Each number is 500 + 40 x the weight over its row's rms, rounded and kept within 0 to 999. Layers, rows and columns count from 0. Numbers have three digits each. The size before them is the row's rms in percent of the matrix's.

# layer 7 MLP down (transposed), 1024x256, rms 0.0876, rows 298-347, columns 0-63
113:453475467444470481544497489419407515501498532543494475513545443493535437513504525521520517576495501450523503489475477540469463545508444564491471452588526498414530481446511503569514500510419475
104:508471481568451542444516475556514472512461525501539563506543538545444513546488493491514435571467558382538477538501545465496495497537510493547504555458529483482501473437557562494493507474516547
099:586456522512488374491431511461533540527490490484484494504474450606424510483476534496530488512481570482471580463519548522493522538507551465517462431519431464549519536472500543613476498531447449
106:489559461473466538460475454449560536483477518444505486415541472568490501477575485455507464565525475469541543498525552439482497484484542473497438398512416500474544554441517477485540498508491530
124:526487550482516451471495539535505533471504421496523470535543442485469489529571522489477519571567573509473499562507486527470529500483513531502487554463555490507513468496481484489486558502463569
094:401439529508422511436467580478570426574482491545477502523500543500508529496439509474475521540507486554535579465552456500493467496603504491559520584514469504538519511498504446517488440450497475
087:456544455496515482554446565458529525475496509528424557482490488495505553490499500439532521539580573478507506520499448494520513480503393556549500438490485520475479546554515488457450536503462444
105:471514419543503422528503435538532519501476426520543389541491512494428556520525566543557492442426503471493422545563512533500497475495430528542507514568439543525479505475541490431536462481540467
102:490482480550470463471507526520436437531525505388530544485475434482470543416503426499489540538512530454466504475491440489412436512508569465560478535493499583539502588445498504439479473475541541
066:562505573446529462506504512526525469459499440523499488468505502559573578531522494511526431519494509486491536501494470554482529541502476521507436460482512532486458452571464616518433558574510526
105:449517494544470522512559465530538470459541493566482558474466450467478482480483513517514505496439538448530485433488542506407462487489503500469471480527527506523538530553528544575504484600463453
095:441520544465463508477454572509427487592481433543541470480557465509485509484522445512464510575569443493491507544522504520483527479425506478479539485496526492419488555513489509560541432568533540
108:497573474509527473513539496459432472519481466553476523533514480481574506444483551466491475530451505536483500504441547562504474511568527445502492507515461467455531474532490429504527458543481510
101:469507466500546483492492519422527572517463493524418492539457459434467472424554528464515522505564411532474501497525496537502458511478464511534451506497547554505440508508585508527508537479405512
096:557469543562458456523499547527514495484491464495516455506506526458461570463480406491560528518529613475518527435468416534511547532448594470517531465512469472480460522543553483478496579589527442
080:544545538474539482522520530489489527550436518461483440438544524498452516439479527482474512505418471479420532519525516530559450597484515514476493518485486558479479498506494462528509523507507505
089:463505509532539584486537533514448482434487507551551583489489440518489500474454438495437487530457476534444508520467511497504529461548494501513537527561553460561476486431505610562469532446447471
101:550548540485531470527538472473500459608558569522475484490537488486528493507460468497506532553468574441505550526494531557548506511492489482510512497540472467455544483520528475541470471501534543
098:546493513534565424483515510568471569476480559481531533481560486482514435474536574522413557566488459531472445530492482502525519468493517403436546450435470503505467528494565541559500438438439487
092:484481461547505477547411543485455529467532474547570574526537465560500554400530525440543525547462479499431436478506447424532480476480446560516455531488477476496480498474517588500522509502509508
095:487494613498517458510502522431512450584465507471529432499467466499485463499488528482461421531536584514566541463449502527544486560553533512486504482513543588554479540498474460531529481496505542
095:544467497524494470478501534499503451512485540538500500452540500435443522523501573533505452533554514484569512544408429548448527460501481469502548514467551473494531495468454468496523595549522573
121:514503474536491557493436485510520512530501470496466417477543471565543534503531515484532475519493496479598466449573531522478517504529496535449475491574422515469437511536481500523481461535489465
105:511526445421418446532518536495602441526488519425484486465540445545479489545523481484476496548549530517537500533501490433477518503473566431489522491520539422478556586507519547489507511541496472
111:460445578513541468496466515415482438485544475535494491494486520449513513491523442502476522559519555541511484413426459490481518519529503466505506510460502531446478497511505504559504471552462508
088:428547546516521467565465564514453510532509471459484450441494603451491549465474460540490476512468499515464510450483539489511506552471526487476470533514524563489504531487430442541449488494495527
087:450466489435517527466527513550525449476421518466504479442510498495565506575571536493496534526490455534459549464524542387522362547510489472528521503553527497478543503539528553502477501493537492
092:491495526533486590507481474590541479518538437528465471422480522532404447514575523414478584538512490494504471447605551494571487499533507423509476488489518508511492539497468569511629566505494445
100:566487563500447507554562424506457473507482572520543457526447443482483477457560458535521501491536496520538493478453549544473569470522547495493440491542427542456532555546492509540454461523520598
094:495480462511524489521506516542490433485433591482556502509460483488476447463497448537473493406525557451555481493451491526485539491477529477400489452458485472530492521453507473491561438494507503
092:479472481562467494529503476466577432541529524480504524496507531608542494430486466500479507461527473475560434514517472464556497514530510451465533500431475485489501502619448564488477516456530489
094:510487527469480456469551555463544545452501523523529467468469469504487547518469474446487506475516384467449520539481511514573531438607488516462498545463467472489444421469557506437518570541482502
124:506486486479450503512549546507571505502554502438467535456484477463491521522538485473511580523505515471532423508509555602534515513399480536501429546495462461517517582484447455401514530503450433
094:447526505466468481539494478386530500476517478516435565497473495505491503451561464467535452497533527513478561489426575581549550417482477464523501481492474489458450487553490532485456532537530469
100:498520524529501527440428461518499466495531473512495511542557468506457468512529531495589433523449576474514548543432529575518482512482505481460460453500469477485565523545562466506591503499462473
104:458465449467521522519548439515390467495516473498532415514518541500479488455468536531472474498528427556510532441518543513466511513467512510464504510543484457463485510548487538469487492483468538
103:430559511483505519551547521506516525529541433530488455456479514454493506502546579484407490501511525480506485458491472540499463540410489425555460529527533514499556559439564463505441507579514509
104:433554504485463502452543451497440524517526536542511545543459433502487456492533483491504571554506554518519524550547476474476481499528465530440544499475558492520625528430511498473508475557484509
123:597475548543500510492547463486498472506501580511566460546487492520485483449476480535401487492451456528460559502508479512485517518452515403506502486443493426550443462572444518507486441462476456
089:505508567514507442454571508541503510413545453492506455505475507544459511507522510470516532512499448450502403485463493548499451478504586445547428510491521452466479501544493471605427494500475441
106:467527493459487507477544445491606494545547490493530550514471417541531549536475507473477497519470536470490513521483496464475487473525450556460520474526578484484441493499514589458504451464531454
095:493505511518512467455555509517469493472463500490501502444493443476573520481514525532442639498523522472474470541495533543518433416544538505469498493418465439534488489557475514548516504456448484
113:544518517583473483471476561563448501587547422498484533502545594443492465531483546501503485567489536498470528425539493496522530515500544563526481532536491451456518430512426608496513430482435467
082:486539431439571456502475479576421425545548422539551508486461524499524516530489495512429506554570524515528486525531501515521537493524487523481479492529463498472492539510527478488489521577537544
084:446518570507492507530509477423553454489536485486460531499462539496507511497505516510522488434539480471504583469526492546492463453458518575532523511421529497503461435480531506526486467535515457
129:523554496573524513485473536495458508506502499569513491495454511494526489425482518490551527572493464546492540475476506521526524488478518491472512488527501447521570413526570512494507513491454551
108:549473513478502492411486474512391513501546484466504504542537459488486485469530571506583462540468520532550483445551513446551493530504419515443456517490532544529460482586448534483406533423506562
076:518457513500465486513474460448545509494445452481505443451505441530518521434460525485513410563489487437570491490527524545529479517537497517457518505451438561457476554515484476480506464504467503
105:527470496533425564452425425534642513419507425496428521480538570538442461496436464528538490514483488491518504516512531501447486443464487598596470458480470458478566476487506456488523481542527514
092:542549472486492469488479582518510486491521540566515486564539532490506495506540430473495491527440473509514556444502462486523517526487531519433501491474526495481540572477469503541489512539521464
# layer 7 MLP up, 1024x256, rms 0.108, rows 299-348, columns 0-63
100:472487508605438537438461478488496512415469501481537490520466549491484431499490474556388485505446476514512477538540457490523511452513438507443575513473495534423551457441477480438476550520546494
092:448515506501435537459570442522514521502495490528552479464494517536476558520545501501430489479518424541480458547502435427482546421504472534414597513436529451488578555546454504496503492520473537
105:509484454492470521478499434480446515503476501524473513523484488547538447503538469488508524523490505505492488500485536454513561493548469497495556506487506526484540457497458533449472418510463501
111:525545540494504515502544590516499529488474501433500502522489471485420468515480439590495507565511521599568536545516497511442439552540486556490525603492529512508523462446454509509504496513439594
095:485466505537506566469583554423419504467550522477526525488545542499502541513468451574491501540443486518491593529479538445463489517543522498500505503519478534510538529506488550567527470497515530
086:488518486517519514542592458450455514577492464465473536459471560504582517545513472518493546476491512596570512542464508539458444478479485491426448638442541535572532506498450508566515546492541523
105:501519492481536474484552537506447519461472522430465500489457541530509537550461480538518494503466449547480485500455545581482435483521455561450448591523540507457419524482491531489575560508592548
100:449476428547566499519496441507481480509511518461531470507474463485510533494432433453544513541521441537479527547476498483404476512477587520539533489533516579470576561495505434551446445469484518
074:509476485473533494470556501545462456507512468476492533516513535536532498494520509504491517495486445568561531487545434490541535466561459466497495454405460423555476496543503435481487473560535511
097:451491497478579555551458434460476513524532512487518530538492508492533528482422449525408555543500499507460455368494550476461431524494547533553464473516490531496499550494561460509497478446518481
098:502460452501502441457485447458516540443486564482537441484546456530538468481521471474446504497478469498521501528478539550483502512497431507562497509539483482526587441512510502544472549449567526
104:458498489477499540492492483438470489468505498580523506489529612483444358450534479519489544551460465557523496509462499537482530490457498620456496502470513517489445516522414469505544560537448439
108:470570520560535567488475448514519508569471530482568481486454526455539454529482516469502578543456519543611541512481515438448493582469550494508545510520489449489426561458566505539508422522500460
094:435534457442585498496528479409449531486549472541510527505513549535553492481481468498387528536470485534480521503501541538514415523496444488495399505483520534541500568542429513508421540456504495
091:462417473513479496497436467502481487471469498460487549528509525584564466585541455456462576492464495524507519518459511552490558430559514456469500503526483447417553511527485493503471517474574507
089:470468486510501536540437499451566499511477515533539434469543501526511541553474500527461510497473446520556492507525517467468463495503527512474495439522430450517545447526560492530502566521557466
093:477542479491497470484508550435485506433456526536538542523468521507485435465525432564442440508468452499492472554551400478471539509479465502492547552469504511566522457464431581496514481542481574
099:513455511492551540515490502453498541528466526511496503466485480505494548457482471505554439512478502477488486435502524484540557493483488554484581495511476542439511504409518487485544453469542484
094:539493475522461558461551512518512528527517494455530501462474577497414491563508518493526492502498500447432455476506510474477521515451434525459550526556513472491540546450459487530552519513477607
095:491503426542560513432425546514484522479465550454452520565549543562551485451488524495447517523432539463470444554436504476510521479457470474527518516473495422461450456486530486384544541432474516
097:517613478525478494499503478457448505502486522498460554494459457536535522498481507454451470549487502485420486519477491451577532550516571498517527479510477454495573516504549432502469500570445541
114:496507499561513491453513477477530494529466532530510464517502479511486555492460475471403508527500423488561486487454484587515512533498468527561531474530507508500435458457577468464524549514497456
103:419464469493488494462445487478501559450490475423542503473420534457555532577463524484536450521430447514476563551498516424463498494522512532510463570538452568469515435540522512533504516497537487
109:526467503475512569476504507516478554431435490488541534534573527475521482484573512516470543496450462535458496516475407517489505509513535461482474450528498470507454478431494505484484447502472443
100:532508470475456552482456535471399523526544521522535514589523447580538471517501523544427519529461474539559544514474453544530525462419477442530518504470535489442496406465582484534518556521473469
087:560484467485499497536517515495458494480554507561507429537519453568445424462411517583464448534515439505546472514471520574472556469508545500499492522529443493508542465496520522464520515500422588
090:470502425522542495482434516462543487531500529452516475513523532491574476458485530529547500498491490494533516454491490468544515508577584538452488529486498444475499534546578497470478404540466551
093:505464449523548510434477560538577505467495476512547502493451457541510476442529499476472485525468498510467501499521555493555454555546505553466562507564532501526453510514487514463492541484474567
098:489552486517501550455489512483524604550499609474509475481458587545490498474465524508468506516472497502535477557494455522433417533562454436448481517498543531512465512444497464496494515496468559
093:464539434464499510491533476537468544492534554521481492509534537458455497472419434544460504503504472490538562522488532530466387496576465480560478452481480540478485460513451502544479409462549466
099:502544501495464548512512492469496497500531519491577479446526478567444505561460523617477525483485476621521586530403517513436529513524489559507549472419501484481534514515592536521415520560469519
112:513525488534508520478565398364465494525501471485526516514439516510412531452498464546494463571487416486475513547538513491469534522513487501521515489571507528555515526477442486558487504463505465
104:510499536504501570499520539555503455509455516506563450535462592506453541523554464535435557473467499518466492520493443501511572473519523446501490417505489533535561462439564491496481450576493498
097:485519497592473516462474511476453522463507478613539371500563590527477483555522518514517527510491503532503576503475487566483513509517552523441486500557431513475509483502440537520551499465510498
104:469528454533544475495457461507504557421499554443527522554565512542532511491453470503540508528513475500503528454482565478488449513529483562475490452471494502495498477472506452443511501418545562
103:489542424530553498511652539520466510517515554590511514482489477571525501480470519570485485509497540553472494443444551463486527470469547510494506539561492466535536414398445555452513498470524461
100:486486504508556499508501458487496546504497557481471504627512499490496523513425556475486565566546534507543498443496496450489536567472580450549476519532465478514540523488563498453503480462521466
119:525521491503515547498500505526517488464471517509492530538491506492513489516523470466450488517483499568491547539472502489502467530509551459527493464459532519478495420500563475517496471520444465
100:510525470466508520523507409444528530499542513539491428544588514434512536471545518524527484533455503596465560517420563445488518562508455616531491490506497538490584481480446505492518540458491556
106:547482467561526510432544467481495473498526560485480408478481479494504497526475447541436603553455469541576600547419531496494527503516529496486483560528475552510537543458535543516479470462537555
104:511472450552525508486507410510532489364527543502542488490510494484482582568488528527447532515460488576455504487517486464474518480593486483507507557481487534519468498488509458428516531487538449
104:428457494542518592446416407525469532431471537530553375502561523489508446517581557479474504482496463516605524526512439445473590512498539450492535469447497502538489503499476503442491510433532561
089:447454493508544564457577445417503505534502614537491471509515543460503507529471533518517473506523469498496444505445555562516476559422463499528567597480533524516520493568500519515512461499535456
088:536524523525565605460482541501497472465420506498520498525467468526509465523575466494393490467495460530551505473515492533537564551540568499518485520485535445493561551480479543527502532582457555
116:411527490514523460485558477472461550472476493523516454505477490574434523442516496586508535553468457479535478495590504440579431584529483534538551571497514441508577570491488517454516478439511563
109:478495515525501585518448496506435525525490567462516464485461519477380485466594530500535433543510455495389463499518436485545545518510507575498463465486396453527491493552486462477471507484508471
078:476526444557547538471456449523516469526505493419500573495535516482497524477465417490496549473500534480467521560506456513447516550474470536543520513552548563479507517481493546521459580461498472
104:429483491498530531499510535527494569455540516493496562526569569570528422475529482514483544522476474469452487444440536512477469467475478508412507428484530506425524494464481450573491453471516518
095:479463425565535501516494490445498525484539480552512539493508530495495459474480479529559499511516468489499504501516525513538416540545509549499498539421498538469553505475521469522494507380440525
102:432523529530493499445485440481495511429481532508489394505490522465444488454465424509484529537470488513560494502519484483443540460478480463432532554494489481569606455474421487573600472471524533